Weights of a small GPT-style language model, trained from scratch on English Wikipedia.
Architecture: biases, tied embeddings, ALiBi.
Training: a variant of Muon for these matrices, 264M tokens.
Each number is 500 + 25 x the weight over its row's rms, rounded and kept within 0 to 999. Layers, rows and columns count from 0. Numbers have three digits each. The size before them is the row's rms in percent of the matrix's.

# layer 2 MLP up, 640x160, rms 0.125, rows 481-567, columns 0-79
083:503473537492471521487516465536516526521534447470501462539458482476521545506529488534514492494508482535522480484518520484494511500498499525481519498512525497516493504479490473470470516502515528514536516483504499498466477478545521521491449503
099:478530527483488497478515466489525527527484499490554500532472507503481479465554494502490546527533543508498482476489501498520516505501483483490459491500500482491509492472498560458482501480516525526495520516500481456465508531538470506507516468
098:505527449482492538478482466461504487441522503505503534492494518496522487510491455560497507456517533527498458521505498474459525512512494580500508479476498479540524492509512469498506505529520501455506485474488495462535471510454491511476540504
090:510516482473508514441490506462468466504446492537524508505527522505465480517526482493533523504484490507472532500495477503496566539524497521518473490521509494503534485478512527489536521462482494478470469505479481492493503476493537450512492481
104:526486514462513495469494454470521483474474559537507522504532510543470449569478448488514496505499507483493525489513495508462496450500517522491510447497474527515528559507480502479476492526483491474559516498492502498472517524537528498511462541
098:467494471460480464501507453506503489493492567498506463514483513509479508526519552518548544537479533522472467535492467520524507456505498465481480472437543494489463536532546535503454472511497464524502503525519528550498510495508530553479489511
101:458484532482519497496532513438492469471516500498484496471457488472515509537446471499504524526491512499488503482518491516508491493505490488512508508445482525527518492512495492500507476514516492490471504510571473500553516517490495507475514526
110:496490489498534574510491500470505558495518461515504467470493551552481484501487466528509521500497482488530529502466453480532521549530509526460523521514521487447483514518509500487512485510502506524460501485535497483490506476511485540507513499
100:543511520478488501486477455498483487529506516495509461491504463529497520462513509515502493531495466501529488500489534529517504523486503511462510488501500492515476470485535523450531586484506474491517518514530493519470509473526464502503487509
107:499489493475518500500487484496452498516491516479502452537499459533489460462473539468506505489531500473493540497493502496516455546507468499506521527492516509519533507514456478481504467513483498523508454598490534514511468520485473506488524524
094:522518504538576490489521484462503494533480460477499504491489489510529489508487465510507514493441446524486503475520523505498428514501517472485551473526488481488520553527519473490492529495481497509518497472485486528451527484544532500506488484
109:494519472524467488484461502494514536542518552498519457481505505494525509503479525488551506481498522519522495515460511497515507479494464558489562504486526477481525500506502489498457520532542517530504501525487496537497530490489536488513506461
101:489475478474502461509498476493502487551501467502520515482510490525451488522574488485472488489535459490488459530513524504509477517511520523455506516491532504476523446499488513464463478505518537509445508502558493498488498527496512519513553477
110:541532475473480543495508502521471499485525524517501523529516477491508502482487505516497481507502502485439514470498421453503491519560505474547511504524518475507484527518530457471482471528488475526467490531540531500497513502441532491480510497
111:479484510499452517528470513486515486479509506501563474521501484518488478501473506452508497494426525541537507479499477513498464520491533485516489508582490494520528517475489502531527487519502523503512516496490464502474492509482480534476510498
097:539469518529493555535461477468498505509508494511506531454542492495508460548486516481476494501446509543529500530540516526510506499497529492532491500486455475485519505507513501530498508515530490484493528507409467483503476514490505487485528532
095:519532546467463483484533517520502455493495490507434502505510500479494486516529491545502532500521511511474499518472489532483453445563512461510483479510507536532558523467487521516499527509474463474497535457538445523519482518507470513514512518
107:509512526521528481527544489466492452542505489475490508513550528475488480473530507484506464558489537519510528488480509466494525502517517461518498482526488481518505421440517481499453488449505528523488519476487491474451489479508522516490500486
102:467508503520512513513515509461549470463503509493497501497546474523535499497510505483541503478468507507518516494497476483496502520516503492544535543527538496510484500501475457468516491440520494528539477488490487509452471522516492518485449493
102:546485491508469528488511486514491522503454461506503494508510493491470510477515503496503505497473490502493500471519539450495481477534470536505505501513505465521512487524553490508523482442543489490510527502554537484472480454523475515481513490
101:455493510464498513441496478502450515480486508522471471485511461459481516489519492448508503493488492483501526477481454515534494513491540489467525489534498499514505477495503471520511434502461459547535550512524512449475540487508483495457510525
088:543479504489500504500496465487502535502464493456495463477497473518481501544469478516508515490473508449509506463493501538479460457474484493486548505489472520517487515502518495492493525505521511486488530537482512488446522495505499508536515481
094:504512451456510485505504488515485518530525464513487475464498498475486513526524531541542518528516482479462551530478550513486439524467516473513476481484518532518514453491503483458517526479543529492509518507506532542466499462533497495526552507
088:519437448503433467509525489530493509516482525486484499500514500439471487490496498457499509457502498533469478490497508534488477529493512486493470509504512517497503495475493503553485490494512473479498505478475572458480506477529515513522513515
095:527513507475541484499470499449567497531512483556477489519530506484478490549530516495477505511543503498507529494524485489535474518540525507506453502528491485490551529523483498476474466477494473501531496476473477451506454503527468501509479551
103:433493511514526487494492518488467498496487463553467480451493493503515512557478527474469504432507517476508536489464462527521503521481535497463496472493491533513501511493480475502496499502496499465510518499556500516484500497506523512528508520
093:514505522553462532464504518445502497465510493485501488531491479507470539497504463493510499504539462492511511504499498498471506513487484456480483503475479532512568506534518499511533467544523534471433484515516488527503516554483501511469477481
101:480497501500456508497498472463511493528505518511565482517526495451519483542513512513506509451472526484507523536503479535486485485502530551510496488528536480449492494491519528529498544505496500472480521496475492517487501496480464536506493489
100:524502504499470522472487483535466505474511479511511469464505536498496504486529514473485542507536445503536487507443474522525475463498520473452517498544524511505521495515503449488513512473498512494505513449475519527495529526510515475522491468
108:463530474565458477514520473544545527497503488483509499542498490501501496498500471503495481516490448526498555470478504509517520502487508436523500501514474521512520475452490473510487502502488471508493514504487464508497520467507504456543554499
113:454449555513492541450459483511458537488502508505469491518525517479522526544452481496458503471510545487510428503483501515514496505543505489525491504519511473547491514486481500537458491481486503528494491520514551456483480496497522470516499542
100:466524501494487521473489505503550514529505474521514482522500470492506484494481522466501476514505547478487490532487496528488484538456497470506490505519545492456482523486502474473527497483526493490491510503556488490482455517511453528559451479
091:527478481498500510511495478489491487536503456512485524513530524482490485497487492536542521517476513484520497476476461512524488508478540542465467469502457500509527515496523491484438460534497555526481478508529487523486545497514495545466473501
105:482531480482495532487501515502495498471494522494528511503475476525535516515504492518499488498512503518449534505454524499494505494462498486468459497473506469500476517495504455486494462512527512500478504549501470436506513485490513491526489441
103:488495522493491511499479443511501522439503488485500468529497535481522484461523480490535503496508485557536497510498532528508495462476489473442475474530502499516500572493469468498532498471435466522517484497506490484443556468520489502501516527
082:489515495464504532533489463485508505483515483530513522478475488456517482502511524544510558516504492485465509457495483518516481488454491477452519486471505513478504487494511504497535468509487539498490506509482546494516529480506503493533531525
120:501522536482495491435475490504521483520550546451481515536513500478509492507502446526494498491554492525466512515490528545475458487509490492534466510499508473481554509496496498469504498513489478512545458533488475541501494516552547488519468501
095:531532490525450474486463482486460475491501504534493492524506526472520543502499516514508483526486513499511461453506467466505513521521539444485467556463509495544445512469491485476472497483534453444495498485495505476478467505504504526547525468
107:489481507524517499429512510494493450533527485489451440502540496507501528516533528436466530497521514479496514468513492509535470522506488477514529485528461517512520485495523536577423558541472535493515472474487503488473539491518475506468502535
097:483515513471496532515468514488469509450507499501535508530471524479567506498506478500515477490510522514467563505513525452531489498530516503547508447478508479500496497495453468494516467486494509513523487444535447490496476507436496514467497487
102:511470508507522506507529510551469494509525519533497465483512485460539479520447529459474506518529443467451517469529462505509533490475513465517516507475484506487506487466533502513461502480518447541513490521506516493461502473479547476482489484
087:495498506523530458485498523560523521512503506490503500527514488486499482505508474499495498512524519534437461461495497506463500513489543559467529494508540497515523504515483501470524495496518492491531497485513484493515528503485545473492473521
093:512516499520500490515484559492494493527487488495521563502518513512447534490483537527533496522522483501503473489527496479491518468526483509548500462504491520544526516478493524514499476460501464509537489478553489485492504531492497477478544491
097:491519509525487505511469534480519507513523533464475509501487507494518499461470497482529467490506500482499485528516469534512528528489490535489493478497475454481542446481494471518558508459460505514559512471495534496524532508493474481510515467
092:476497483539524488505483505512500492483463532439509492509479481467477462510537504515504486483487483507490496479517505581483535448460547470477502524500503491487510495513516464475501526508519480509494458493474452463507480450471507507558502522
115:471509470508521493485542497483491485497523529465476480530534472477496493469485528512504504526515559532491528508527526526527497469533517549480530509484510466515500512449475502502523525485487498475439502527570522521454517467474479446520494516
106:535473489506505502530500463508511513564520496530524509498511488545505490513532500533497499459473476478484483503515460535491471436511501476493479466493493501498505509499494500487519509481519561497463542499469448507486527478493533536475544516
090:473533463491497486489488489515476502522516478484469520515472499513522509470517507502451456529464482505491469468495477484472530473482490527540513424528518495506468528514526512507484502536498503540489509514551494544486543506490475494486514497
101:497452463530512527512508456522470486473471509541509504536475463512522528497498513465500553532468526512507456514549478479480517475487489507476507477550461499488486543477474530537482514481497533512461488468495497454476494522481538519483544471
103:493507479504506502463476507502531514482465490476445509540475483446494486476496483528538464528508497496498532546533511520514464485508513507500522514490487526426536514455508474515478482552515516551495469459485507475488516539533507480526523489
111:490488491529514457517500520492507500492507526538451519477480484465489497528489475499500491542511496490541516493504486494487516525532531520477510474540485501510486481471450505517514527446504500562519494455465513556490495543525515547497490483
094:503468509482485492514490512477521483507480471540519524516551492558502460502526539533516543521479477479491489464492467522539457517480462453494479501503533525481553480503501489468484537517508485500465492553506504519468483538497494492494475492
091:491503476524500563500515512508509529516513528506460514498479474483477490517503520555505474504422494492504497533476490499525471464577505468477515515507494512501426538522513518486506500489529494475506540556490469495485448484513513540505501481
098:496470444525532480491530469477494497505533510470483517495488528501467504520521505491549502506507469512478482500511501464511466510495475490488517509467504508506487504482520442521516483467507473464517487445516529535465507472506486489522511522
087:514511482481485481482455496497527513460501484536520489504514463540515532468520493449511520499492520529503477492513520513525525451485500529485490485506505481461529459443476454518516479491473522556518477515544524513505495517515501545485515420
101:440525536501463466510523477459485528486500491490493525470517501521514546499494509473520525479477485526512543463517500534489492525524494513499477489491453512488507535521484537498501515521484473517461480496486490494505497516482483519515481491
097:524480484538468508506456519516498490440545524489487518539512492473473474494526478481526440485525530473479480524539498474477549488468533488504445543464503523449498467492517493530485501496490462465499510509508489488504455518496473532492522489
102:478469465512528475504448502497545484526522479485510458506513522512449457529502438541497499463512526539487535497505486546481524470462504474521508464528511513506520535516477551518543515473522486491476516515543540459533483484526505489550500514
097:535477489515487495480521486476496475532472521452523483477508491499479487500505513506499495471511515517529482449506494496511494461510481471439499487488473532482526503492533479520513477509505462554509498493478513507506494548513527486506562470
090:491505489501530480513478506516525501528530518491539513533473494466563477480533470460502550483519498481477513552507470461531440490549535540539500462523501485461553503489479504536537532462509514502530477511441518486540443505517433527498495508
098:516501499504510521502490456510553503496471481494518493487498463543487461513495521468469484479496483530470522464503473478495505478524484484552482518496497535485514560484524469522485492523512516497510523489488508499496495484480495486465519479
088:491494503503501497479468491482480516457544485478494526489495472540471512549485494496534536485476485553475525490497517539507488525511456511562499495483496503444538461517480573482469501498489515505491526457466467515458492514510445460505513468
107:538475530471561514498537498499458510455495521509539444523472499500511502530500526486483459483495509447505507496496506486498508529514511489544507488488552491528529486501530466501505477497536484510488472550503455506491500514468496463488504488
095:516496496503478517509443517524522488479530493495473490493514488470465492506514507506480465462469510471523487517460552522513507499461528469514514495476488469527496545503538474480527498533510482523523500532482519540477452456500502457499483484
113:518476529521503514519495510531501480472526527506483475519504489487501517504511502501507507482548510464569500496493479515459513483513490490517456525527491492467509499490501501504513455489509506523517520500521470514459491526555508478502495490
090:453510580511524510497452538514453504518448516496513544495521510474510486503491457488516509522482478504479470496483516494483521489485472506529476504493504485477506528452492517483489453503540454537493519482504475514460509528515517530533459444
097:493507495491453505516501471457532519524459426475509517487513479482509484481475449524502437493515477496494463546515534506542488523508474500541536506522484494441546474500513545482462510508489526522504491486519447535494512504495481498521488473
103:498544487509461525504450503524485478500499491495493485479525468449539520485512483520512433518535481523515533468514518489476489493478525469478496506430444499516459505502525487498465515475515519497476503511504511501460501533529500504543522494
125:483521528471522500476525551476515475482489522462510527523511486497490446481516509470465529480524522502489508488492513482486485523498530471511462507463537506512519479479503508491527488529521464492462474510446502496506528495471553454499479505
100:537502531531471491485477523477463447488551471500513526520485520521494472499540524470512498500440514542492491467548522492506486532492479501505546495466466468482453460526527526564505498544525470524522538499471481482514452492513519478526534509
101:538479485499497538473486506515504483524509477477482505511486539494487514545493512473514497552529470460484494499496499524481477508444463516469435490522506505472485488491512473464495538458517471505551510516444503468502476451505466500506491505
097:476498567503483489476485496515529471503495420507511504477537478531483499532479469526571514498479498504534508523447463497506520537512506539471493508463462505491489486473497529531486500503516482531526581509517503549491505475501492512509515491
097:495506504483514498521500489488493486496502521497508539504479500484488500500564556474488500516513503504487486483470474482489498523494499495512522461547548511520480471474508482493494466498502512467472492555480486506472531523527517474486507523
096:518514471483518537526494470478519473531492521521531483497470502495464545545491521488507484520460483496523508477517486495509505517462497477484491479508511494491518503526525484484508462512525520540494516518472504473471518501509508488495500535
100:484510503464499535507505504498469499457493521512512522465531516478491544487480478457485497485460479480494502518521472502531483530507461511521500480479500457522510480526522452502494517514509502515466494493502511524475574517483536507551538473
105:481497505501476533482506530541515519463526478539472497497499458493538525499475499487480528499502474441469480507487467473491521523467476534488510492514485466484455520502473483500465522452526454512513507488507496504549528481480579511509551491
108:506522542475497441548528494491489465508525504480495525495545485501491539531459449496549495467512492528485510510516475554489505478494495503542499502436492448489488513474498463495519445529521505494466516536532512486493488509501491452504475481
092:521522499483498469486484471506508508484548506488521542499492503489513481518490477478495487515507503501493504527460508487495506495467506454510490478458454500500546529498494511529522551530547496474470490543479500474471495525486486491484451445
097:473526497477500525496496517510512521489467498444477516485478538490510500463544488516485509478486485449433482534473497483509531480544512515478510482495479471505500498525514476487480500507498511506469542542553481517487451489413552523484490529
098:509524534516486499491515482473480490446484501542519521445487538471490488489533481523514428506489475518530477485445498528476504510484462486500466482531506474463540495546513490515543482540527493512509496538520486493502501483497454499479509516
099:491451519506471535485474495526532504507494483513523520520490473510480506549476506476505495530477482488493488455492494509476482500519473484512488515528510493508534541484548519542434479480511500513477501473534484495516462526494462451488562480
111:486545536452487491552507493489485514498494498461552522492507524461464478529481476455528492506477496572515527518507521553507457478507509479514475481496510502475531515507453480493494519461583513507474499520471492544486506511468482477487527503
099:523481476516511487536494499504538477514497508519487517551525512512475488519436543516493511543454455481505494457520504498489508518496532518525509488528534512466530503502460482452496480458521492475489531556492502534508493483478490527492532467
101:491502515514502494526513538492539481520477478481487521467484499461486485522502485511583482497489492478523516490520506501443450518534470491483485523506458489508499480519514484539471491464543532530481546529497492512500485508461506509523502461
103:454508494503547460462507513502513540512536500490532477527524509514468478493495494507526499522478489476508494460513476483503514550536512482505506510532490460476449483490476485504556456505516504510483536511468491468527489501467497517468513479
115:508547540484529495523488476500498501482451499491494465522457493490524553528506513507509502464468504529485556468493501503494501435517527453510519459483504526537488532527501501503510507509538516505506503531454491486511562501518481508494515548
117:545516464480477503510494481483464500495503463500502475496512479499492475494479495539526505546519524522479469459485547473522472511509500509475510522501540511531487541502473547502496503519468473490532501525498520497508474539497511520520500510
# layer 2 MLP down (transposed), 640x160, rms 0.0435, rows 481-566, columns 0-79
078:487507465516502478507556495475486479485476501516486523471532567509466475505518539486506491502527501486522516492506487508491487536526525518514482514472470549477504493506497499537522488475528470468501508513480501501471573466487515493526546537
099:513522501496482524499509481532464519498497559486534487546499509530507488473521478506506539539528513482504530524472503498513510548473493517484524486506484455502480509466496486462530507500505478496485506505535520519516445476556502488500569499
096:510507519514484483488511492480486503503504517522533434429485524504453501501492499497490499516510516528529484463476458479505523522531526533481512514533512517497487524468500487500511493473522545539445475480509485492469565517464464530503517501
091:499502526502533500474533483499485525524528495512542506521488503472473482539515544495506500481479491515541491483465478507486529493481530488490461516532521457540535492498526528471486512455495512474474495483470533466502547441501514507511497499
098:494532547465479548492475488511462544487507526519547539500526461496484514514469505500483505444523492455534508511490500495527502557481456537493527491486487481501523474515508492495553502487488487470462516497516486482489520472455536512526496491
104:498502510514493474486496518489507471490485477528550511516462513538482499481514463491531526484524537411516524465492535510501470554482528531498507514495512490532535499494503505494470497502475518511506540472526482509519485475480537513537530484
088:498465469501433475508460495470530484467496509500482499542515549506487422521499473505504498513502525472514500489509520519533515534507511537459523520530501454490493519502479443480471501526532502474482496526485524463498499489524521503504512509
109:507506517506520527526498498506485506479515526458500513503522436534458446481547476543463522494461506467511483509457478485481499503517475500500502499487513523484505501486485508466481507534478514531535481502507489514516497532504472490479525520
106:514476476524465491485468514467492448471488510488472507495480509551467512516551475523474509473538478465529461488512521482499501490485515492476483518546500556522509469531554496487488516492487533512492491550518513462512480477491439513524483499
103:533521470523494491565491533524498487528533493523528491510483513487506479478474516497518513465491494468441430485553477483465535447505523515504456506537473513499511470478518534498472506529498524483504505503523469481492564469504494502495494495
096:498520551531515521481482467524452483486502508486524467538507476526498535496453477495531506499481505508506504481537491521497490493495492513470529494476487501455506532501456522515467516508438571480562464515519521490465528488495517520490508525
114:521501466491523469478544527485478521497538502489547547533458500495511509474537511508496515494535490519476489455560503561503514515496477498540506502505539561494470503467515539496465515508505502480494458483491535441447486503502469511467502468
094:486455474519500548514472487470491463465482487517498505514471488526508517533482502517511459500470496514528536474506482456495527496484481493509542520517503469547488501561538470501488499486491473517522516499489486526529504474503478531496529509
104:481475513529512510535542538492484490491532519476500520484533491442462497509501524475478504490532529471471530541517507551537526497483485525494479497457471532490455479463513500496507547471531506496469506497529499480517480488514521511466549505
120:526474530504488509511474529484527489458461511569497474527528488435513552474501512494492485499449513513522494499502484479518559484489531512505509470518498487481487471517494512505545481505491467518493522508542474528530537515536479502513486509
095:476500509495494497484472551480506483450520503488559508497480476527505516505500492514461529492479488465477557467541473519529516530479525454476520506497446495532492462532499449521513486525512471458481479528490459466512521474504521515457526485
090:481502491515481524517527548504449493481474489534469534496495508512514513493502539507530477521522531503448479464525444447460507518479515450462510514459500522492488512500474489487489529509471528480523499485518501497494492531487488496492422527
100:528525472535489528492458521477512531486509499485477481506465477497526468521527487549507531508542506515456429535477485547514469471488532519512509513538521481496515478503502479473477516477475517502497532527502505515510573469506533486491536536
111:482481476515442511505506490486494464502491530543528479542503497502537495492541503489464479489551491495513491482516478500474541515502490505488520526511511467520504513489486487499511493492493473504502450452466457540464510477509523466482547522
094:488558537502514502506483541522493487465507514535528484490502513502502500493475517506503465466541496511435528527468523546530554486479529507540489508525508503482499477526449509466510511488485522482495524452479444486530443509479529469492471486
103:481508467470469482485510516502521484474501526519482520542505461523518493503526538475505497550516458462506488490463477482531547483514482473476507514488501480496468480506492496526476486504512561503462498478519525539497533530478518540540511532
074:496482480512507485478508484521503539508510514496523525531509529511495482522490481512530503511552516521480459503542462478522515526454509545502489466519503511469509446506455488492522512479478480476557489482523454518510511490476495503503501480
098:499483525513457501555484493459500469515494525516491507558549493496517525508518506466467456502510522452478508458487463475498503537514495513462491497515521514528479502491506517505539509538458457504495469477475505456500482510471544496509478527
082:496524541461537526539507505442514471485581500505466460498517467505471499519514536515524479522474523495504465499490494500520486530537465498455479492502510451514500503534476495493478547501512547505469459465477453534504486521491527475481501488
086:528497528481468516501457507511476455494470512519493495484522510490478511459468478491518497462500507509534480482525486558528513533493537513488510487476523512477438520526504507535478475522514507559485493535488542475490507478542487500496546514
104:456484560492500486526469476511503477535471497495502465496528472483507486441507484529537524531521494493458491584526484508475506470473490470452488528484526493464480500540493498488559507490491457474486471496529533483543475516476517515462466522
089:532541512530503463506528508513473494479472471486469480495513504556485526491466502477530536480515495480498480511486461479509522459495507499505511495545500471481484512522453460499482486498525491505489539498528514491543474519494530491467540550
091:503519461538468489481482514501554472467513501520524482496527518504517494516495471525508514481496512481473474519499482520517466494490485510485471428531495527491502526498487484492497525524440467496481480494486510558527524497520448468497503513
087:507509476550481525536525478518460528490506512514535530500466494501530550483474458506511467513494535542460462507539466501541491481493506489517480508486500550511510551515500510509519519516495487498471498558479514511471468495460460464518508505
100:505536534475504530468520510495514485519491509493506489497482529472513493475548536509555480491508560509489506507480497524528466484516466500472497469543467503467500508437497551515525491466476486472520499471517501519495492517517489495521523545
119:488555525519558484457473484516480538528489477500445489482535489532531478523475500468473491498475496464507537510498481522490446547506473517489470492493524499501498474506525456480524535470528523513510484466521528495477460492553449514502515498
094:438499527512532497511499488541478502490497467508528522460471543504514446507494524522491552496534473499499486513491527535523528482462494496506541493508514476534467489467505518470476531472501511510508535467446507521491548501497499495478496441
084:478490533484512538467477515555528521463485491461501481482528461564520507461495471478510519484496509483524506521499522512479462532524494512551518508515499523512519502547480497530479506482473501475507499527510551476494506492533465444448483506
103:479550533510503501528495487499443479507521502474494489513507514507501488497474518491481501476535510501481465498519498499456523477468515540503469493516505539499457491459471496463458495478496545475507508470512512484515552506533527483484497493
100:498498482507535491480501471529551459479491458508505499524485490499487501540475474513478478483520508503511534532483537517502478488503495485492494526481505476570505498509509501480502507506458498498505480483508494554456500517466452537509536503
098:540508452515482546519469488498526478517498537518503482476503500487484505512493500484449459546499508525506517528496507491523453523544488479511469471505482495494500490479471493514524495470468471523498505530492475521497458542536509510467444512
127:465499521522466521494468502478542450480537467465459553545492485551520530497558469475517470503494518502509546490528531463486483468477487488505517491489481477460526514496508508492503540512470524522514477504439502502474518516475497500505478494
094:558471514476467519521498546475491504513470509531456509517527510495490467543494499510465506509497524497518494537499511529484544492515490529497532538536460494514478518442487495487532474500472487485532526523513497524504549504462529504524529505
104:495523515498525513454463525491503496504496521523512489462529474531482541544520479474485538500458501505511523492531448527527539483502479518490506507531517437510496501498480414559487439453489482521492522514520527523506490511486505484507505502
092:475471486511466509514459520486542530517512573497481454512510501492494506533515536460518492481508481503529505453505489533505504487495507488498514472490497475514501503529575487493514496522496526520497515507520486490530519519499502482552447502
095:526511475490529505485496543518532483524500525514503481517512489543509508482507479520498516510434526492485468502495530526521467469514484517504477527498505482464490449506503514457492491578493549442491477506513510525546475434484452526525537561
088:483520512497519511529485492482504444534529492539477486520478471540516473498501481483535502486496471528505496477521533495502535543468487478470506501499497492524526481510482485473489475539512520439479474501511476508513460516497503519489513498
086:476509500492448487546543504518507500494498468490466477520503490538496476538516536495469535468503509511477499508498516491507472493495540465484528568505522518469503503513511509494511536462466535488493474479536513503499494471479543497479507507
094:498495493470499516507474501535509500468497481492477493517512510486514494478531574534503479505522472502539489479520536512499510508487495474507472521511551521491540495486502465515510500437533552478507483546512526468464508461520471490505524557
090:505507457508504535516494554466520532462435500494468533488453492512503493471473512529505545524470500449526470532506467520519545562505467514485480508533493550492498500485515495533503506502531494483494506442504465543451491501517520490512519495
101:541473517498487481518503479513443515504543456519517525471480535531518460486555474527527492520512527483495497438470469482523449460494468492524520475497440515542500511474475509480543474489532509474490501487506498479498492503486508518472456490
093:501523511487555513521516493513505508504525513528486473498489488468498520461500466508472535500508472529499549488490513515518519492520507519535461497469502494425497524476482502499488523544518513466517518469468509521525534486472461500497514505
096:437502499547510477523503568533524482544522485478483525478484518474513512509487493484466476523501508513481522465520493465447494465490484515484482465500491517479476486509478460502454496520480515504494515534493538506511517506474461506500447512
105:480526528548503513531505509506491497504496493456492497511491474475486499501443511492474549489477521482500506494508531488533516510475465443483485508494506484515505494489458477521499452510462518517498531513556478524523401492503467501534514453
108:480489541504513493487492503510474498469435466487490480476491510508488502483482512458543573503501469504461519544496530528507449522504533555519547484488488497505498457467455467518477443500545502511524493482509566435502468517522477499535456513
107:546452508479487556520506514520482518538480499521497469451486481493475496486542520485501523500528506480491521457528488514464473532472521485482527522484530481486462502457504494494480506508523478581512459501509468524469495535471528462531470504
088:528495477535501488469521498513488528464529459474443518512530511450535507519488456541497493448534479483533488539515497516464513495493510531536469525533484517513472495541493494549476479511519510462483522499511492470512487457506518555487500476
095:521502558480494508461554499474502454462501473504477488498487481491502488542437445530494493523484523460498474480465488483483492536460498531474487536499484491480541531464503486501496492479502538532491472512473535529506535520441466489496493482
098:506509542470490496550489493501516503499513515550526507514491467476518526474500524477463507471512527479467503505464538483453512549515509504480525505492491496486511498510466553489512542510481508494489517526481499509534480495513529481486493504
086:459504527484500497533518496555451512479484525472482456493487544492503521518502487514493508467516474476519515509506505499509511508497546458496491523524474490535425486518476493545453489482538498497483509503511500512512486527472495514503489493
102:517535500499517500516493474521543436534485523477502515497481517474531461496490511470508478492520518490513528542504490510547497466522516526501492503474494507477486483486503543469474494495498547503513540501509494431534533500520501549483539518
093:467518515497537470459516482468507482515497503474494486475524508522506493469524524470515562514501465514489460510459479559500497478515483526513492493520516497501524527484537461466509485537506475484499481513452516534475555499555524521546505519
106:525552486478448515506524505502519484481483474544510503480469526505465496479495457513524468512515492473481533520482533518490516494521487507511489529506469530481495545517469499534515530482495495506496502521513524513467463510501507474489493511
112:496478556495475486505504465542470549446491504537543454493478531500518511487543510503468493526524512476475491495504522489473460508484527521484512494471482515494448492527461473524510477500457500542486505514498519504467488508505502511500465481
082:493479475519460484485525508455539492461506497460499503520546483526453469533492468483499489486518510514506487478480499502472521465502504473531457505492504499502465526539516521507481504550513430526477475486508487491468493502478539498524456482
096:496509544526498489448480509508528518503527482465527431521499515491523458504513472527490531492550496491513536477496500490501484547499479480480498452511477513492483516482513508451508535500470533518493465491454476473542505473451500488487466488
087:504495511460510524514517480507425515463506487520502512535516481544496539529474526498494475533523526482477495446489489494493503527512544467547468501515467501481531460536467517548502466502496536530537534508485504503499537463514511512495471513
107:470490510483480512507496550478558468513505521464470510462480472496503528512456471478504516484427486536500553551497513444495534506507535522515527497486502475504496497520529478506479508499510496494468482462478499533498518504537486555484522544
093:477511510495528521509518493507503513523489526488483493559514506485493519488513482484511536517522565510442490474484490495486470508522457518508483519574485492509496493500476472489471477441479535501466535501519496499527503504551450503502481531
103:488498524552509505516491473476478536504495503511550493503485519485503485508513491518483501518496500536501505533489525463481488491505516573507482487501513515481533528486530530457500530517494564512501557519482520489515464454529491459489479512
095:520444475488489520530506481501502437482553493507486505504483514549490504456494441447530491517495476545506484510465518477486476489532514516506485524502510505467505504465485500493519551495488508476502532484459527471481543487501519452497472508
100:494510480497452477491500498511508512489498498501454496548484462481514498495506505519517524525514499489490468491487512505482528502500524486515540533537523481436505455460498487510524468477512488475483493514538487554490501480511519503486499546
106:471450498481485494538516453526500517505548514525496475504538508533494471508497453487512496504467494494507533481479507531455483525501518468502528488544497489483506522513525560486470516539471507498491449508509508506492480481432509515482501537
123:432503483480499494460460532476511466482507541449524526495516490507516525511524513513473506458517505481459462522482443524511491499502474521512475528505531495466473508502532468504527472547516527493511469511473466510500481486473531486473543536
103:530465530494523436500500478511514486527529492519533506497511508508537488516485474490477538503506519523504554460484548505496513534489480477505531540492480523511478462512452515494502469487474497563508556468486469463506464472502527496548489472
079:494523535543485460467538514482501512473503509493477510461531475499473463458514495516517488486464509555528506530488496521488547524479504518472545505487522504502539554480506541490467535515472532514522534518507518532500494500510518476512504485
094:518517524488483498471504537511547505543523495509516527535527473491492450493462519485520514519489479498542501497477467468507478483524495495561515519494522530532526518545503511551486497475483492494437481502523496508510511497503499519474502505
092:497515475497490530504466499497557489490519486506468499485541526553523495542497456463554522502466509500473522501519512498476493503519550479493533507466536472476501513519502502500566510515466509521505483481515507500528495492514474515486509496
093:536539496485502472489528443471470516523530498467488505477519522499510491531533560505517481526560536519512540483550498476518505538497507504517559494472520474512503535514485531485477486533461493495490556503479527502508504489525452467506478532
096:518496514501503488548507520491479486504526486551545505491475488510497479493512544487470507459549530519505513484490539515502505467529524456459520538518503534442522570512506530504499511510515477452531494501513524479496477477502480522461481532
113:509482542478531496511498515533485480556471533521467558519511480488513521467505475497474485467495511472470484448459526527492522516545505455493533503491519513506481500534551487508505544491518515488494475501489535507500495516525507464551515506
106:495507514523552476494501497486511466522475516485479470532477520474492507540542475505501480506472540445495496507531557496483482482469563526508479507549538472492461501463521523492519509498499496523499513476469536504507502538517527496472479531
080:520523510493490496490506513538488528528506454526464540484495479554503476479510531542480512526488479473516516492520488509513449508450509520500532525499513513517530456441499485516463547495491490481468524520499508516488468467546562491514498505
101:471473519510501474558462495523493491514528479496511502502480509505533487527503512536447512544506507505475493481526496473479502496459501459478512486470484535508509491492533521521483557496481584510460500494518513506526491440445529513482528442
088:497524485503473504496559481477469500471465515505505545489526533505489485532461482523476480510530549495531475485480496474486511491458536508489457531482497469456477489496552499516448504463495504475458492528477473484524480479502485558456533471
103:487507524482468559476469523509512458465486502511486490500507577532499495518526506495512478507491512505456540520499497517537450498494517499503509461505505470459495500537480500543519496538479540538511525504497517477573545479487418538466506460
108:501528510486478505532450529497534478529512514508488552496503488503511512515498523509424508511437505504502485508478493495506523463517472482473500468498498473529528481503500496543506480536464522495477505531519498504498500495464535512581487528
095:484542519508457508488496523486514493510504527481507486493502480461510541503509453504487568478472471471539490463478531491500484505482505511515541482495568497458468536512515499552494465480472515516478515507510510467497520498523520534474518520
098:555476511481493509501465501551477507502499481544516525525519500527511513481485496481449523528504472521460471524531498527527490499469509480483501496505480439503512478524536495475512447556470515484498479511488544508475516488452519505491509522
101:493525470504495471475521494554454551497506522487497455556511465474506504517475527469484469436475521528482496504479505561522532462489538485533499523505516479501475516488499502534488516530552486506461529487509504510493479462528563505479481491
112:480514506512537494519520485502496531455493528496485447483462473480530479494484487473518539476507525506506525523496490441495506510499529527525496527498472478511499491494529498501500495499496487548487517498492484473554509471469454502530520508